Weights of a small GPT-style language model, trained from scratch on English Wikipedia: normalized queries and keys, 6626 steps.
Each number is 500 + 50 x the weight over the matrix's rms, rounded and kept within 0 to 999. Layers, rows and columns count from 0. Numbers have three digits each.

# down: layer 5 MLP down (transposed), 704x512, rms 0.159, rows 472-506, columns 128-255
# gate: layer 5 MLP gate, 704x512, rms 0.157, rows 473-507, columns 128-255
# up: layer 5 MLP up, 704x512, rms 0.169, rows 473-507, columns 128-255
down472:378528459488526505554531501553518459516386495496519553428453562511528451434397556497583487537514525504501423449418441499577555528575575447558568495461565467552414335523517599541506484491565436461485513529508542449414475595499525559572491609580437569544535596476527535431566474534563486497551518436568422584505483422438515555451496515468526450488531429443474481584556420548563555493468
gate473:534501504527627562514389515475466559498475448520423502546502557507454523546586482469442498488573484491531482498445544457565536517489502470532454451537450610507501540434546584544525509504485535485440525497557468391532558488598510481508504503531443514632550570594547557408475591442528494487504455474470482466536365548451415477500436464521531469527442519461482469455527469529495510612426
up473:553523463535470405422471592494547482460512448499507538582479577473477507544525493494504409513440508400516524533545553528506483427567509466528500507535514518493553507506586569470442533501472532477529482552440480498495482617466540552404450568506522519512500467504476439556502515529425526506516463524543461507513549405546527486515642634439564503476543494500502509491500427486467467410554
down473:456489492456390509527561490493464494560442532457570508476456457516443561523564560531519406535486479520548545526526569505474587472476466454548513481470477561460488470530505491501479417481574394448529469425479513539523482511474463492510420512427466550398520505524555508526421488483530608568566494418512449432424596517491530517564531470533507577545506512461542496512482554495527501473536
gate474:491495435536484497429590547479518458481503497512492438539473500532412560399512511470480448439555494561529550474485550487551518477529561454604462467510594528512498499446451440485436455586482582510511509553561524554499544520541522453477467443475398493508579457489474515523502468430417513443487503408471543481487476473579549530465526495501556480506463586500434491419610508446582528518576
up474:607477477559447509588514583509428436443490392474469529477431592453476553458539512481493542480601510464440525444478455509612439458389539426489525509464601493461513477632485422570474486504472458464476575490480466416518507514543512516668545529453448503518465530498485475504511425460505489511445489515539530547530481538501507477542462497469527507513446523509437470463465592528453533465592
down474:479525516423417476516575501507482480567487444463557440552535513412619444441522535509510523449572633514452605470503531453525421398518527527501542534469553458540494471513420445485535524525494506479459543586440548469540466493492470469489491468472457438414496527555492589530526490512588504470507474533513521618505538418479563562567524453490543564520425423432618627480552528435513428524548
gate475:591408595579523522468538428421481464415585460534528476557378527529498532516463458559505526424506475516503468476483510470451577588559502485496482469461505614484442419567414585498433474557377515511433533471470537487533469594592626513510518516397462482525499515543482479509512452499474511470590521390474527555391535537539538541487457539506547589460560442545554519526543426408490406542502
up475:630532454523479443550523470430575639576549563541415453484516532583503519464538550421475495487523458524537503463523556489548509402531567386572530424560561372369550412416547430478546391457529458481547516432597484636584516470408516481440468477473468574536565492388447553458528515478463462492506581611584526595557607607478469505500367455432509372529460455522388467464448515547502538410611
down475:595428587497445515474521479564514509615500499493453416580520492473427508421461483484475441485467553452471434451511556484562523461519447458593495514477466495535542482546553508477373527521522566541402582498506521482470504508490520615395386480528539518495561508435578408522474500552541509470404487534411400462507528491448495518518542495469454494533445443465527500436593429424548474428535
gate476:391558485511530452458510490395457517515510597425450527527560462500565559530410479490496467544536513495503452552541541519451544466494567438482488529466469474547548578529573498591511427467427478463455481485528524455469548551501475611494418525488531506465547551407422543520499417460494487464494474530483436491475529539413473443539552561459478554561573434523520516511523574571442495427545
up476:521448539502469464469509566529571549532494501470477499540445567572509426540553503489426442472543523521471553496542481411546494604393450642524531425496593555450528435606482467456422483511434537473488519489467444557528364416471549492521500533534426568544529560485496526436517528532420569557443444555552508537456496452472563479522482442527508407461490559500474478491436528441463528453561
down476:480564547551515488465492569536527494559539552482524579425497525556585487458472437491460569401508461569562499448520405565532538470516410501623509608409482474523492586478572495628478481547566516445469550628425476504496543511496504570586483501477505488543515485565460467516556430528482510533509523537438574527411505453453595519609537431512490474487447501444478529471416446483529560468530
gate477:510556516610559493554474446502461492495550566543543524472462486502482535554494467518559447505604471527555524488561498518535463524561493525463504486492396566461502429538564548489495571538563573541445496475480471407430465492526549504519550534464438457477492571467527515580471466586566554484499408497460450510525514485488609523471454488425463545501459562418582467516448502473513502509526
up477:576525470433440517531536535469464559469573454453495420521595494445403511583446448471530417429352554421510556471452489472452499496617581529419504448435547424542599474436506513543391527494542489478407464508546559486517494513551463463409472448484480524442504584556464488543464560502484558475506535424528423533490519486472501442505501520491436598496542543519515612542586537505504496439494
down477:484521505600430473545545550458544542497505490492440488479510376548460497390448422454475426419500524435533538512443537540595450435471443458565583604393495437508510377463546499475434530566494428450489551454517574466512417556535429623504553474496559512559490531542488480461538428516517493564532549441487493496556466455436531576462508425587427504499519517434488474475478527472543562403432
gate478:527524513475509570476440436553559470476498660519527501452483504482439485519421488423509450504539511533443595466593533579369435585503501413574562492503437444573511556446516562482527509500532585518494491539536464491501561583517508653467545488486551563557506468574435488455559500497595511515528437488508526485467473512466470546381502405473508504483389571495459549488508473564480482460482
up478:510487508510544483527496489516495544400489424509519473586427483548520469496493510462564512492480494507460468422464559490519477447519503637560484587476519557428515496382576464476510491444563478510504512512592505507524470467524549435381459390470531468459541498489404490447389455480440595525489533573480488427511555508416457552484518546505479561509439540477532501559451514446508477469547
down478:506425440512459563547477400457404500477451456484533585587480466503554511553459523504491466521546493545529514652512411389509517522483441549449562444476584445489488381446475525472492521494487463501474483501499473531558473446486569418520460422486494497484548484451456599482467483484530519480552517524566464601540529524457513476503502477595469530370489539595472427523528570515454517522587
gate479:614406519432586489442516420510559499512550459474538616512511553494513591437583563594401498509511473465543447459657494560446523515484482437561446452562580498494434570601479404441504538531520459454512582584486464502456518483515574492518552440514488488512467507505469455533520451543420542497487482598509524464472559367611483440508529499546578464537534519561460635521551526449388513467404
up479:492486496540611559513641499534455432486457380504544420530539462501417514490463538461567437577432510499540438481461488422520430522597528539531537496466577536485560433531516574457489466552515579455454493519528534457539480430452489514530427634529455450468506568536497470480491482474526418462479435539433521404449508503471484530441420524395495498497440525458516503538529459493491476423551
down479:545436585425598529476501587525576461524458474574416524471509474432492446568498534506612556410427487552529542508480590592442483480495446452530567519486579502496635413387465572503493557569475425506575567417483471461575445433422586426436579556597496416486591497439566552491578491460525436517567493540520454498489529499526443534499529440480497472459497506488468546446493466468488492381504
gate480:452489488416494521426484483457554392540526589497482502551524470447428498494454497461363501543530461433453534474453408528433540466483490512475536505532488561475499475541505517440430515446507497443457566531545525479510458489545515540432459475466550494539518508503529580529426526550534535528451573460455520561504528447516441464512471577494570459521495553481553473446514503554526459568537
up480:547424435422580496548473507538434386402542542565462422502589485473442491561416527454413536582530500514529535465563462448567518575506507511462448413474530458465490377494503499541447510524438491528442394526431437560444528472502589474374445396487481462640519633518486476445514520576604508524434574567487485393517390532484449481484460485453534443482469559409563432583413522458486499526514
down480:455497529532496525411580446420570510438499557511515482505496442537608496496517520588547451480449518560463500534515548450521527576536510524477559483539389529467469467553549441547565473488455539413432380442490563355564452566449512542503455509557547514541570483425502524557517506461448448427518464508571470414503510502489382500487441510550554508499553587585520522462469559545502588512541
gate481:521492462498596520400529540471494522508571460529483441514419535611471490552537544491560426546517474528420555417579507520402481472559481605440476466599601474542481537576499489448529524559548494544554488509546433489501530530562425527437490446502473523473489579520524568557418486589547561429468498503466445427410537532477549515474541466425560407468493478456449517410479490553461390478554
up481:532460547544446491551458445535514496465459547466496495490510406472514560450490522418542480517470505473549449474490352432460507430430398439489577512496564521477515509442491445555441514467465425525482502415522561486480312543470468607471567488493550476551492459527447464475473452537477509503546471505520482531527553556440543504491502466428383480500455450506484423491541492504560530474534
down481:552469419557458536502476611539563483519497478511499531535575548547531414516399489447447455537479445558533599530397491506511461518334537542534475476477454560428508507526494610551523514439545512447537415510589393535531509529501486525603553538427499509531517494566490505504576543461459475470556481511444508584494440460466564535530503458467516492481628587465459542548585470404513505548573
gate482:510545502509473500529530493492490515529541462582520506448487492461538634512505612483598523441598490404477458437540570516474483547438493489507528460528551465473419492462508468508459490440453583538534475602587571473565480583450536471557510471543476510492532508592482534587563483463416496475544432525461490454550446529440369512488526461567455520468474582547533498521435453505427560468538
up482:605447502528477511503479523443531471416540462500506536456402410534496474462543431483473501475497483452664465550432554449496560439486520386523536477511525537537513479500482478388488502509537490485510538492530437503539551527467457464550606503469514465418484484496473390453527512494516413505490428572489446509507602420519612451491486461384516544534484523456516460461462462504522537590502
down482:551508537612509489451514376542427465498496494476570482511555531521485469465521469465565548578432515521449438433546531638523550485520657444390555484521523475483495528437510530536403467517485535468423489471543465531434542477506495495527528528498481504496492528564490519473539488627476494529449495516516576504519538502535481527479505485531494558561512473451498528466555517445527496556518
gate483:503560452469454492449521534480443502415528576531552547476510505533517518514461473460507508465462528534438544545472538524552413540468480522392537589512473500479528427431500542474527478537420533457521587501532526510518518472432493463474510493436423500470489532426524398494506471500497546537523468511490523455527498475504517505468471513457565487510473429576489508531632626544535516442461
up483:483555525571462521529484409380598547539481459511514558525526488446566557503403470512451426500508551490517503504569492602469454542362459409590552471492549514516574517511542480449533532512591464548462534535439522433465374590539506488444434547481511491515458548537483469517509453366457473476482554533497510520478508477525515474521523437478525544472456535505482420563508517482449533458480
down483:563497561563431489527521477483607625557492492524524376468422570503501415525424451546526491555506449539529514499465571557424526472398481563550494474462508489528449476537548464570469482490509499512505520527539561537493557564501536363468446534571526443524433517538510548480512442427450522513487510496450426551504511499610573566483450498543504478387481535434462458537447476465470457605480
gate484:580430480478502460484553506496520446509547544515624412573494474510485521474496591495434516464571542473465542553514416556556571498423562468479435490498506389512430604533566418564446425518497431461484432546524563463529551461419548422505601550461484462510514482518548480560450452495514452444460455440442477489435480509415505567475444598469503478488565483517541463477424610497570546449540
up484:515517567446438573516463558487514512473481432492425492606557524484566561557490486494484578530478552518459440505465468491497520443541508523471518479615545469439548492502463531461464523502472513489502464468499536478568483471489415529538489497462477476514494534430459515502472503552521500561485460541567498468491560466519493463495473549500535463495574515480483541533576490559467533415393
down484:421537507372520455509466568397473489380511474382474542506515476530521512490487527529486509485570389479478469562477521518466484409521404521499501513507479478595558552438477514596544509458559458556547493476494431486417536558508484526641458520470479590469462437558525485510562552438551460483507445479481537555528418515488539507548590519495446525551546455508518505468503439601501483543465
gate485:445425498485578474402469496473528522498522579503517463515529447597493495483483465553463507564529481530410471526454475592572584536622572464505485485491557535527585454451469491462449586512490519545492489456426548418520488512522584473557462479561499470451476576500501515527509544534522447509502465507456437531447592534474483460414504530542448568433436494453518493584522510534500487502529
up485:481462468524533635474555455539488450540527480525501440531527506498423476627505553414455562533526550511506510435544594566594474522474518438506536434488467458525483489498496504474486535583512499494516401493491549542542516522502541528496450471484589539534498514518422473547501487508513509449503494473493518539540549537552532454475457507464485578543476525435475456482425497460463512548497
down485:510591566461490452439562494459544464475500561466461383520452458473496468516461448457452507511476543580482453537536573564544504597522644491524475506523542549601457515455503487440492523575449487508489543483537453447531430406503504530487501452521525528460557481510543470519605589545531430556529522461545465543498608512532516392394526543462511589563492600548462627541525529533510482538460
gate486:542522495464424498560491451614479503524529523408477563496598574590533465559558496479623472512480463510471569429518574462492510503532530520465465529534488446438570394489463430511554445557468473443362591486529452531502499443450540591485520472453509491579542515451461562476522483484486538463503556529463502505501471558535393435490545487605535539553431531495454574585461542550545488467464
up486:452453402518467528461552464483361511465493471602518521609469507525440459498506548491398533551551385512551487510416590623507511493454487461490562520466493500490586547516463453459615539464592419565537430520524534565487414526504504489447529548519464517458600441579431424478507514489477519557486462468511517473527501483496498467523493484488522451397538552542498488547415576514568405541417
down486:478501560493514472479555571538490355501461458522438472556387422517541546491519604458530439484457468495463450435547509548540533508527439558545476548497470487499477557527512446480461628548546498491430443583560591423483489530504551488464459520518466500463447561517435492464479470464478453475522444485505475458538483368522585506541405564491424531458537502568532542503542406463553438499438
gate487:501465456595501512528472407546501508575497483467514451552423527510529515503518556410551492564512572467497617465503531587530499549445519517475464491616394553563543437460506504521501445494366520471521411347517574428477445556581495517537544424445493483493450466440603617555488488415468423481384452488446530442543482470550480487500479413591549401385508454539502509641504514490390475561474
up487:483536553564535433532583456573510513544512495448569477437476511470508501515382547546419512495590492525515506455499438511526481501459496575548556512395565558499517416455465493440577469482505483454486463620589538552439486512513473495350504566591442557539513482605482472509436498547488564563526410502460465520438541493493462511533445523555468502513548557491425531340466447582495432595512
down487:532553459477497546459444451533545519489400528491437501425478507543444512470390464598512529418454545518451524528575487547488525439567332550487522523525566432543424423485610546483437452441522537456475541508427593468511579520550513408504405528537487483424548487549423484473517476487525606493540471557554554449414411578561459477495521517561503515435489500569558510468541539520573480461520
gate488:405533489453439584574474440497480493491569487539512514492522456530387421533541527511445431518450555602480499492545479469438471517508498481539430512511535490515535455526453448458499541495458633572548474489482425507553480483579467553511458514447527495414500530449477497514465432483532442513520444467484491506404574518486554467519577467547418462451537554427530534518560560531569406471535
up488:527547510516485552421581484466454522421506442490589517480401504481486543513517552459510626502495621468457474424453453496528435490496517570451529503513398494443494464459411453569451521558521477588427542537514499453545542577536532455500476504468605468546480505513451492540511509511558435415515480485515507503549488481474494519635514472485477448483539501474490439433451533515478525505529
down488:469512469604486476523494541547485547443487533536385548460473523580524489478487561508490522538478556525505493538537515459393419397462438474514517482443531576504527499521573507436509565503553540484509568458480580489519478379473550455573518480512459504476499539531441531460518576592501528500422511438458558590432422540502486421469487593496553524463498491505432516536520567507484508494556
gate489:380615448506582451468440461546541545464571490517383553483536486461577501447438553457468523534487516469450522438424571462526530566485493526509516478504604528593562454468498518489517497620470477507473437518531563564576543442540577452560521492540499424459463547388438562536463492481387399407499468499429482532517598446458472576467523483453487616452513505470506400475488461583577463522435
up489:543485499518476528478465492456510582562519503506531519410548463558406561585485479535436417526553467570468556434519459489449531523511566460436566484398521480442520438530405479513531480522525493590482462481415477520531500520411514516482565557448460466475544486485541598520589464537510512518489473523421566529478478620504520533515561508506562453451529516546540475537593512526496490543363
down489:503444614574490489443544526542595530451542596466500532494469454452531509487476466465538547549407447445511500589548491477550487509527429365480452495479472480532523558502519525516537368519492528471588487508419513394497460578564553500468524578469383443465522487443481610463530509474450482552599496509389442489564524568540503527539430507507463530480536532517511501459475482477511491448508
gate490:492497470497509484502515481557500486532474454497530581655547415388503511512493455458512509429522481558432543423578547537525536605415511667504502464481558462517442494505458516480499465499522525554389530518602520525457470471502472444525469538439460510528532536553500519524504554504494562586504452487518520522506528489538499487508464487521539561536444503505568454507518575543483580526513
up490:498474492425440524425511502405510511470519496533547482522415512576544505505567534509492528477413482520554523417495472429510469514549496541578506539480543499583410432447618535616508481509495391447518408571502438528583429532533496521562454474453449546559433455524491473492444534546527570453528499493476452442578522522492554506495486518439413568557484453498422543516497527512531561558453
down490:450426502502404555616492478460409468495540484442521512533477478397523493532495452444415536449497491422482479486472594523565459577497580468421522456563542524461501561513490463487440540475507483510485539494514431526482574515529524478541492565458424484472573558519422538486414509486471535467483497501498497527557511462517484454421506526593503547571529507478521488501533473549458439586530
gate491:539511443486487500578517468465364551460407567496445486559479574468541505487507427583515518391478522501553520496502528460579524541530582490571573446512532420533444513514496569613482380502500428516523436546493498605514354520469418469491421505484495481594507555425538561454450582580497489532564480399462482515487491545460516480426482524554504523491519465521586476584507476411408520495466
up491:439450425452575494535482590503521459503463481526507540513452455481490469481487492563520508572550500568551485470514590550512545499525512438515414460484527428507530499593487513506419594505545546423399508500547545456577492504452389481577577478523488471467558587577497409571471473554487464493501588610508435524450526527476586523487482461490498521443536458474455500608461532478518532485502
down491:520454482508455545477500544510457525497493479511518533537470493459457409520403498459585500495537396558499507494491542474446503528477498478548526495514436504518615596586438560577510372461456548501502619423565492497528472460541498460499531443484469528507562506516489526654535436440603510620500650546442498488471458538460556491443549424488417545608356570606447478461432513557489542473452
gate492:511523455492396477629591517538460458490573494552440477528501523604554458495495441485509405481458451475459527550594408432499409477533469510508482586427514470500496462571452509492503425477490487458509426521449546490526622471465531585515543492514465402556475486494497480439539451499436466369598537432513645431530436512561475516637450478552557503484409467578504431448463554467537499505422
up492:463533468517495604578409480506540402489497517530576471436520445430552523619452535589524496462377438438509458511495455460559575515437498518483505441470431561440484409495470545502527465590540562511484486443519493452464573550588629420527482398464574515537476562419471503527397512529528486481478551445554543506548489518470545496482533481634552538542487423535493445432528502507531573455547
down492:548479489455605572525514426437480523497527505486434505539470387439532435555528494561472462478578460486454484556520594486518452545514449449518502528550553524527452464482556517549485458457572446576408502490522467417452513451583539403482529446433452486507593533438592596525462500479476453443550482434512567501542485416547555492533493491477509457491465383561492605497512354503482444482492
gate493:480360536576579525480474480591451497482495466496529502515496464491487546461394500483430484487477572488584543470536536479407512559502476487390468499569500412492445563512531537447422470558466455429434552488544559475475502520460416468506609493424569555521409435505476488533459409498454535542526446467425628465523451482663538519549591545466471476450464522563516549528518538481537451561491
up493:466652573472488390444552560491451517471580528443521457473507491447533475383441582505476493529536479464556433574455558515529534465488418492496518506472549388547576640425508506565458509400456591394503499558531541511553441456525398444537531430558542539543432495455474470505510477526513566508461445574552543482460537420509438465535395417447490499487439568439481514467485466487445488496452
down493:516509542494559471539564402563451425628565531469527570518530451468530469563496501497546464537582487489502443427563544471490508455481536504560503473577523506460484450489525553469456567543407525449555451424476548473500484501509543570519421602576535545536511490531511523482464496521557511574504424460505444503587486494458517474520520496484449508523469439501559531559478507442529526502433
gate494:580426460461486504428507487509488530379438568529484474456589516518510490532419405484490563496563479524493410519427518446456451556530481471458457493562568559547555440513540480565417496474504539567531480521524508472429499553520448520597489541507482500551473463470581502468467515484505528508538458455507471495551510475519542485440411512433442511542457511480464516463534471463531512527415
up494:496472452518485482481470463517523538500532387476490500544530473500562455484541512468518439421410536502517491542509483493539472497532407514548445631562488502518465488505488512540470534452521518531524546492489541423486438516455548482522481415560504599451469467431480456432515525444486470506563521504460493515550536544556564474469459462518481494503499525496580525490439548521561536538477
down494:521529447445444553447432581542437483523472557497498555470563535568537524520478463505522486549494506490499452477420497470547479546536418527540506498480490476474494480486488504505497562536389521410436436487519585458554477478465542413449631498522446442648499642496494564519513491566408517572494447519562653470517585510481524478487492532528526490468451438578519565540504576449371510561569
gate495:423566481477449456427487586427506468444440566535583503445544540509445516485472419442480442421432480489406482521532564582497493564509477505559425498515454634504475521514534486500549528601525488501533477488547463456520506479551482522461579556552396459411507457436453523488540550566474487424468456502461576552422435458514467532466499477485485515488543464486564514493466477559531572514575
up495:442513518530425534541441422496470579484510509519520542470470554447487511469461577530408543557534463576512492498496572463539533495528587485496515513448462405548559469505558512443445529524388463527496505568460518444510456461526428515500448447492403549518492457464530583461436518412492458499543482533509608579472501555471436451523588442519562504504526520494504478477471475464443481408545
down495:501484431510466532440441564576510497458464460515502496519466437561442492489502496523448511485571406462471536524533525574535511517499417473476536508463532491461553575435491482509557522484495469484516439593533490521417526488493524566513481552489544444433572581521628507515585453556429493532426523486582602555483562453368450485545537538465455529467506577550487545535511544540484433480468
gate496:484433541584522468402524444528553505484485460408519469484570659478544398501492427518520452472482528556591518457489527520576475515513552506454542576470470520482445512572540568458455473493472576488531568495489495419592491519582485405482498468568486562547490460550441516456533505511511539485475520481528505524369432552465437412635460463456599543479510370463459424537521612492457548538543
up496:493536503604504505352547446566559512461463401449455465464536526454475522505571459612449617463489551376495408575476463506478465479470472497556424547532607503582562491462535505425471429532472425511461486439562533435557529561579498504578600455598473531488551549480471499513443575497576555476518523437479592488464557505461412433594513553518445519461545548465489398528544526476506585484434
down496:503516580542538542540527390485375477467430485561618347489509549475547540456630499622476486554427493501556518435581542487503406553450526527514491504468469536466588548487459512506560485486547510483485541459398494461511523480579502564557529513506488463511492480491490459415403549560573540513510536513439516447495491475491430527441511541483487500574527525545559560571562596480470451490430
gate497:503443440516502401546563527545453465545508537538406519462655532492491486585472510504526392417426567601519543544497517528592504444606448548425506468549443477445491549419647383550485560527568465495536529436499551451531550433408581488477491486577453566525432429528503522457544547571451520529454458381413543543580517493494495494475453508502471556451455478619511545466517445602512522527469
up497:453430498492558481539501435475494556489519498600588550463500460575566536502460439561581540505527575461521538495494492397560539488524458452535508477508463401564521462467500581607464447523504539466495604607509505472509524511420489395519488515446515584581474509489459466470470516453482485468651514485441528540494469537568438479508479486442406529574449410585496462422526503480561494563471
down497:520439516455483460427486480492476446510448507495504464443511553487458590532462451550509468537522506532472461509531505508583605455514484450501494393495445441500489460475570500520498481517515535476466444484503529471450536471502488522438462521569496479424504417496393512453480518510483476533551484509505479536486597459479521552526450459432493443466513507533475478536570472500544568487588
gate498:580514595511493490528508508536478482433446506442517558500435473504448466532558505533522487573448487555461496489541496499527488528540481550562489434582459461592484502582443548554475436469457485450454498485539524494508525425520448494496524453465522409497510490522477446537443495471523457426454449525472484541537450491543520573510412481433481409526540550543505492469474492506551418452478
up498:487456468480492514515555558516542547564466455504552531468434491480424554538530523565505461497479527537512490494573562456486461466474514559522461474538486522544525392563567453481414521513501511437482492604471491514494517530525545518503501447502504397458487475424518503540477563505529471425525492585584487553504527565477378536488445480489560535498489469479480425613448507464522513477526
down498:414463465475514500446485517475494570418613605552451447553506553471569495554523563459503550534495489492577520534562409478587508436564568475508523574456455449520467446518428535506458525498439450523524516500441549473512436532477500438503516470504544534580508578523473458542494540451427477571445425447540474501507466478434515499491532546534486481519481493581474466468432506562501555523530
gate499:509571500504521499571543564453475484520514545472572465487498486484460481515519458530480537490560517506425511513500531530524549452460514506496467550430433492465608452495550439481531499505443478525486438528451526565564562457609503450491543470497430424400425592541489625544446468587463525497534598468507421491523415511540503488500498454564557468548519481442458502621435539447460576432474
up499:447659513502483520533466414491488397522616523551416470386446523480553438478573511549522437541579522519530443562433393427454540530439415484544502548476500514466555547540453461429559508425552505523382492569417555426631460571522429559515519406492411474544419489498532503493473564504491422462482500554575507461516432490540499495449520499386430485490496484384482497493470489469538525560517
down499:479364437548470510555491414503484587545453507507479519505443507562496537557493539439479507541415424516598459466440451557605517441496412521496463504529494480456487427529502460600390558495539599496376439565490550442529510451506541487437479521548500530581569522457504509395538481470504548452463453476519527473576454525453504493499624508463480498505463552597523512511490487500536503463515
gate500:455497566532519522394552480493524473489508597535483549499600540411501522500518499507472485469504537564506492541483549403562456488488467585463558496520538511418494568533507479545493533467468523409601544457550501512480470566498552414461524451550526473564393497462495482608539551409457583400558537556581435471597467514419486454475495487471446491489414505516444377458440537471464569505451
up500:521471431468473477454518498486461542478474499459441563526446508541572465443433503494653524463440524488463449506471482439574473446480414528522551483512514452384474503497455541439454474517383490559485553445527501478392414504532495500512468495532509529470476431513538547511500483519455531566519558587501450521544438486486487436649475537548483484523562501451511681537582486506428425504461
down500:416436458534503422423554415524534522474450546570578503580549556442531563481556446556433612466542540567465495479428531450464456376434548483518528512477533569369488398451465494524538507585450399600478517530559443575583538464598540536498438559447572413577445518372486391566507611420422464553437494519448416505615460465473546502521496516551434570532462623549522416629557518411434505492393
gate501:505552535488459518576504476410501514551534540564457606535523544457501531487523530449478471514480521383513538460505499478556512400518487504469506532460517487510557474455539564445422491523562449526512537518466550496525514609513366528547558469390484550566510407488458520472504460482531511511489557439505547484513565476461490626491506501521518510510475513479472540491485435458498424512501
up501:560566513526502477567567521543515572509499499518545544527552497526487488494446459538428493532418554508428456424502496466512490517506491443470532530509479430404460535457510507440458485462534482508446434557511496459499481525560474500451516583527519393510490411436513499573544539537527491553497493429510421467510434565468531475525549607413406441528482502559463516546543498494578499527499
down501:546395539527480526470459542426517469509537548454492500527504553469436571489524510492495391529588498500573551498443557521636528463521540456470486526569550469460462498462438482472531434402556513465479456469530513482495487503506391405513438490529482407492497567560451560503463450574551522464482576484582514443442418509511528591508450525554587535479505461457480465440540548561602536542480
gate502:503435548521509477483496512518492515486555453416419526515490495500557479540515561416478550454547528547500453536465559543415462481489518481452517468490511575514523519482566465500489515491466440498464423455556455478442477478583475494445546446481542556481493487468566552562421475560580561565498509455483445496457478470457533550481494500494481457475518509522531476509625452470448465471459
up502:400444496492567583514498536427452375564463504469507409555467428561510446496430469505462499508478477543509485506540509507617498481455528474533529490496542407504503437444494463574484542545565474561432578499529483514449554458514538489533380536536513573507526554497540457517479551550501551493529530474445540514478548461519500489474419524531482498519566475479540512528486541496444513459535
down502:592536527568437504550575540488535502508613526481511543524439508582524495436427582509547481358564508550515536518495567535385464473476423585494489486583455536556480340574509433420513501503537482540625495507467498389402497456489531477455530439418427523455501430519491600544524519503569462569493491467499579481523412433422352525501511397502448596514394437562478506433389456498574512548461
gate503:470538510538577539488450451520519555478512558509428619549528438386470514454521584497494508535500545571427480458486454453574502616534471519532546429606508563564611535484451491611573571483449455494552455502419499558571471444480523480512528484485558523616512573440498511526441548452496443538495500579537457537478471457475533460376520439410491493529544505521531470483435550521518520551503
up503:429401489499538483499521444371451427421486572580557414468563541381507554469576492628489468509422441524547454532536481503508541518534593502423446440529431589526477565473537537489470532447564404525562528474514465438544406492547434444479506484476470509506539431435506505619482556469575559528576514518533566469496475449473507528523457451532551452499453478450547496554532509473533446472609
down503:511383475412541456588496457467499465460428597515461531424481518413492411498453443511507505525478526513489471570428462480508432553511694578536470434554489569478534487466499470495490538516553526508490399469553492390582545509557504476421606602479586551459479468509498591590482489491541490489601486558528536565393460452453556469426552473503505534463462551459509684545552438570436452441422
gate504:496517517466513507439468386541458583522511491486549505453406522516560539511426454484418460533460456487437504552528497562438497594549495413539487540469480503491491451501493565509521491536544543420561496589495467436506453495378480491508365528538463472580542481454510446485375508537410460467477509519431501593473594554549456426503467615532446471504523494515468574517461587418492416432417
up504:501514445547519536542395500458421568498565390580474519506509361505421419537540501482514497521531532493489539542522495509552548525490628541474533415514470485528594453571538514521540503535489468500512532521491569443533563467529534535503540507484512508571507553563436581464580489457628577429480504457553467417571449495381594494397445519584520490479436399418505451557423497512506450512539
down504:459563460547551489477401527501495462527683387505440510471468420507430455511463550520523522499526526509539496502521487459597457536644502535520608467433480527589474439507469507503513524503454490454440535503530620475577430370570461465522484562514531581509529524490494481559498527440514527537462500475574404512566479512532466584454489585483477475465471470506591526482490523601496484554490
gate505:578589528538507539518537449519514462524530511472577476453471541484455451466517524501503556612477550525591523523583619513527566386436531492495532518549458609530465499483511511501552456512460552468409562466459495444527488507526540484534528460480526433432528476534524496446415471495530477469473462455498429467503543387482545544592510478438458554517440434417495502526493510450536514552475
up505:520551591556549518490491528568509518500544535499544556514562495519464526514492497519579551488492545590564475467458511428458571555537420495462528524464390482500502557432451449481441422497499582504442524506553508542473480492592472558603509497491513510446435500522437481537492477522523493562472488513598445499506488457480557485559480560467578432559493531547431419503479459491517467528564
down505:489402495486484412531497565556537503573435572508486416500481535485491502495491491471482452494543493508498462440546536531457513490522532414528503509523491509475422498493432496578521553551477464423444545520465471506511576444537480552495554543455499549412444502496566436465483447460514530439535400454489638510541481535413510504555490583429529511509475616485511620507446474534502454512585
gate506:533415527532474443512510543581493450519520448579596454504572489573487510476492448536500470521542549475553537486531542516537455513524458566480455440567494518491556575512507464521487516532521440500492474531526535556445512536500460467468474495456492487470502474541599494565532497542453550497633546508474519526479541560632508496370486460476544581540470508465489425545428585541506496490453
up506:470549558482474556536560522449442560539516560442523561527484481468576445515521460419485447471526492487519538467441586548443513497572515565496457556497519470463417436547511560486546463498456512502532454433566475536477531487415446539476474456458472500469443461450506496530419462467504559467518480411577477516543552446466543582443434495483488526443467541479526490532557508481499482479466
down506:473536574557501466405528453456509437440462448529514524456532497432459445513466514508412522507462460435481530520464480494455522448509531448589464537520501561494482471562458487457524536539471406486441412552460439539455552564424515534460430508470529509427506553487477540466480498516505498493447530549442439473479459418398462484448442530482446431481551519491523550418547467524497470456535
gate507:529535471539477566461448509434533557510479498582486507382427552531503496519427434478517483494473420495475459525550477495492468579480471443532490499531450396491536475449377495513560504598461537483493522606469492557602588483505563602473515467503582487534571469520450453472482549512476580480466545448468554488565532532438541478559518474513627618511517460506487436500493512583446425372543
up507:502511395560463494552506583380496484474479468520497465523461497480457550416484457417489462481554548573501521566511504529465523500476530450514479532497484533399486481525427461505472499573457483578524564540412518513503424568532516490602516456496436566593519453530588466471488571532442455546471493479518525527442464578521465447530438464514453515418520454575579470499527502515519558376424